Weights of a small transformer language model.
Size: width 160, 2 heads of 64, MLP 448 SwiGLU, vocabulary 8192.
Architecture: RMSNorm before each block, rotary positions, biases, embeddings untied during training, some layers without attention, local attention windows, shifted keys, gated attention, hashed n-gram embeddings, a smear gate, an embedding shortcut, learned residual scales.
Training: 278M tokens, 8478 steps.
Each number is 128 + 32 x the weight over its row's rms, rounded and kept within 0 to 255. Layers, rows and columns count from 0. Numbers have three digits each. The size before them is the row's rms in percent of the matrix's.

# layer 5 MLP gate, 448x160, rms 0.0567, rows 0-82, columns 32-63
094:150157152166118070098117161118199129144132148101096134134178161166106151131128130154169129169121
107:146113119166110147112167069109099113192165153081105172161126131138139143083080185201107122191174
102:089137097136196140072095129143154149119151103161144090116192188135194070105118153132136142189109
095:178078099149081051097182149134121100100143077119117124131124157118131089101089080119172076077170
107:113139136126121144106145092128112158138082109149058163120120121070172153096197077120139130086178
091:194088089106168137129124129131095108122123091174151135044143161192097114164090126131114095143070
099:133110209112133140075163129128189100178173068124160099151144209138132135163130111125131099122157
102:109147199190132144166085120122051132171117083154132139100146181148133193120112153140174098090058
109:132143124125137093166162155152080124094150123093129123133087099144125135060130121146150097086102
107:103100099102154091106173094122131094149151201153112108072137061121177176141143065140109158167133
105:122138118154075143105114079094079156106085103118123109087095148099068115157103105166079157105074
094:073122110086115159110115153107057133110126149154128149193110110152128103128156131097166147169100
102:101081109148161121175130108066159156127175129125124159096195179077115101075131111163169071181172
101:108129137111068158099087126126141135083139118162069158086150103162109120077101131117100108075124
096:122111103163052125087117119105110124145130151101131088106070132145105152147154091044135080190218
111:086143031187129146150197091173094080133108162122140114115106162154163176148155114119113144118127
104:107147172160161122116114118154130115195166150104137156150097144119112117077117075114064192182125
098:100166127111097148110138056153139135086169166143122102150060147138075162157134102091125144120082
110:091129119080183088112130166172147206127096130159093137112155142128125148167118123108166112114147
101:174146079139152162084075119146166156136166150144133149198041118178153138126156154132111112121081
098:165112208139124108155105151103117102121131137109169115154169188096146171108098160125136177156078
096:153087169131166150179144125157111164104144140098142149128139137151126099088083115118096123123109
095:111131113133077084135196100063170122097161178161083111147156108135100116101146150110105118143138
096:144080110114139128106139103138156139110158122120123141107123198102129150057081165100098165124141
110:123109169158103194126087085083096184168146139148143143151172116079186142140133078167139132146109
102:146089140151134151130137121143100140144166134176144118083194172078154133113143076126146106102113
101:150131187169151130137141169112130145120086116102153170111137109182113126132114159138111100104054
098:156127139118147165157125192147116090132148106082153137166155122133123115113148161074140128144132
101:175052207121104109104126105127096073136117134127104151155171190099116078118146089153075129182121
096:126182192119141153103141111130179090073120180140078133133160138128124156142075124099155138103130
102:176119148140151085109139119124123130134153127109148097080120163164148090108142100100092119125131
098:132124081087099171091095088124118160174109175141190117096136172106075167119103099205179104118200
099:103114138153127103112080074147089099096111155146099152147086136062165092133129157146149123187123
095:101106142154109141143118113155119136138100134101175142160082066098135143134117141151057097106140
109:133136151117173173119166186136170133068074134099146151145140148075148088109154177134158146125099
101:101128172113122128178149107147126149184132191057103097125123183124117107095108158127158162085096
098:089156174140156130101139148160154085097073150128146148081140108071111102132191119116122161115153
107:074150174114143143137092116161135138172141124142102143149125193110107122158071082101169152136110
098:138120190104105112086232172141119131132124104100111110148115169131136183147129205139098174134147
103:060117133100140104132127151115105120110127127113120194166160155131159133116138140174097162167127
103:078085129078069136166100150122084099127161153127172174123124155095125166095143157168127169152147
095:101163147113120150170128113111157191068126103095101080133158068138082183110117025115151181069084
099:120168113120103132174134159131150157141128144223160156153074162058089195049158115106163121136155
099:065128123103118146121172036105071167124138145152128125165167163153110162124158137113173135162125
093:153145113150136132137145147127126142083141156158170100105134132090174153100145175115096142142115
100:134103121129212133081162130100157131144102179119111152099178135104084131139082122093152061136162
102:161119156160093084096138135150117107117127222142143109185093105137175145160105068172175089097126
102:131093135166100126114108089129088129132165087111110158120141136103124128083120151139168174141169
099:125070132113146134085150163113156155143172113104140145138160165102109157118147071160116125134172
093:133145114119125145144124153067179096110094127092115112161120148161096093196142129118139161174131
105:151100098136156068163155176170128183091108124094179140104098116142118074138117138095113083125111
104:156108078106074142160056065107186185145137142106123117165123060138141120134092108137071181098117
102:127156138178140124190098107144104141147102144122117081152102166116121138117103110103158166215160
096:091171126086175192091123084160157157146151095147108153128113141087185137109159111135081127150141
090:108153153116148148137135118171147154180128157116198167163151147105158112114109150100069107094090
100:117145112102073148184151119134133129154117137119135190082139138149144087103162160130192099088199
099:153107185116124107114129155135139160077103126167107098129128166132190122098115096135075131175157
102:151115189083078138186136150154145162088141181146142078129126090155136117113107112162176201150129
102:075151096177176122120100150144130177139123189142103103153093171134044113079117143103209075108184
092:171148137043162089124096123061121199140146139138133172088146060146149136136132132169221139119162
103:110079145047084144117156134102145162115129144102048093168165162158140149097133168136122188120138
103:103167138112119102075146168140151110119115128108100170139185120130089111137105099112157120122151
094:159110134159160093129129132084141150182147139111093102203096085082137104127089142201135137190171
104:131145096115165152126123108126150156125147171148075146113143203116144077164170108169118068133145
102:129167077123127087133195114149144116123153138163116151133105162101150116099189085107071112144147
102:155185131146131120098104130120127149092101174122145078147135138131127194197121141194145068096117
099:106133145104144051121121121141101180125148145127101157143100138163094134120107132158071129133158
092:141123134153089123165112107119151116138169135083134194092064153116135130152202145107151126133123
099:114118111132131099063115127152136101187075102134150086098161198123092150121109125165092145153107
104:109129036131130149100111115129072114137120181120181103126163149183169083094185107138105095151102
095:089162133136168109163126082154167122115153147075047139164133098178100169151137142131150144162135
096:137132161116119160114091119120120166102063089157135154142093130140143106089088119157106095076120
100:206118129114121161192174141140111166120127101140200095121135138094115183145116126122157115170110
099:138146091123126093101128140134119113092096111165143104116145134079134145103182143112102107103160
101:117115186155116135137130108160103095146099158132133040117127209167113067090111101235126115152145
095:120093122107143115142174136178161087117134151123140134148161162159110127085125137195197137106126
101:111153139115135174121074092154211149072124154123200161085164074112146156129135113148143165134120
100:112086141104115160125141080123074137143094087122173100175162151065156127100158099163150131160116
104:124092139152130159131187124146170117119080117095113179101111128134104172154193161107097106083149
102:131123095135121125152113124124133178103144113099161115155093125155128180115115148114142039126119
099:102186130093113100109069191128140155071150093119124105083138140146162142090150141083193094059129
100:165139149116145078122121124156109096154150142101137192118116130144180151114095070115144105139140
099:107079157105129150107107166120118082143176118087096146137191158108106094202176148087125069081120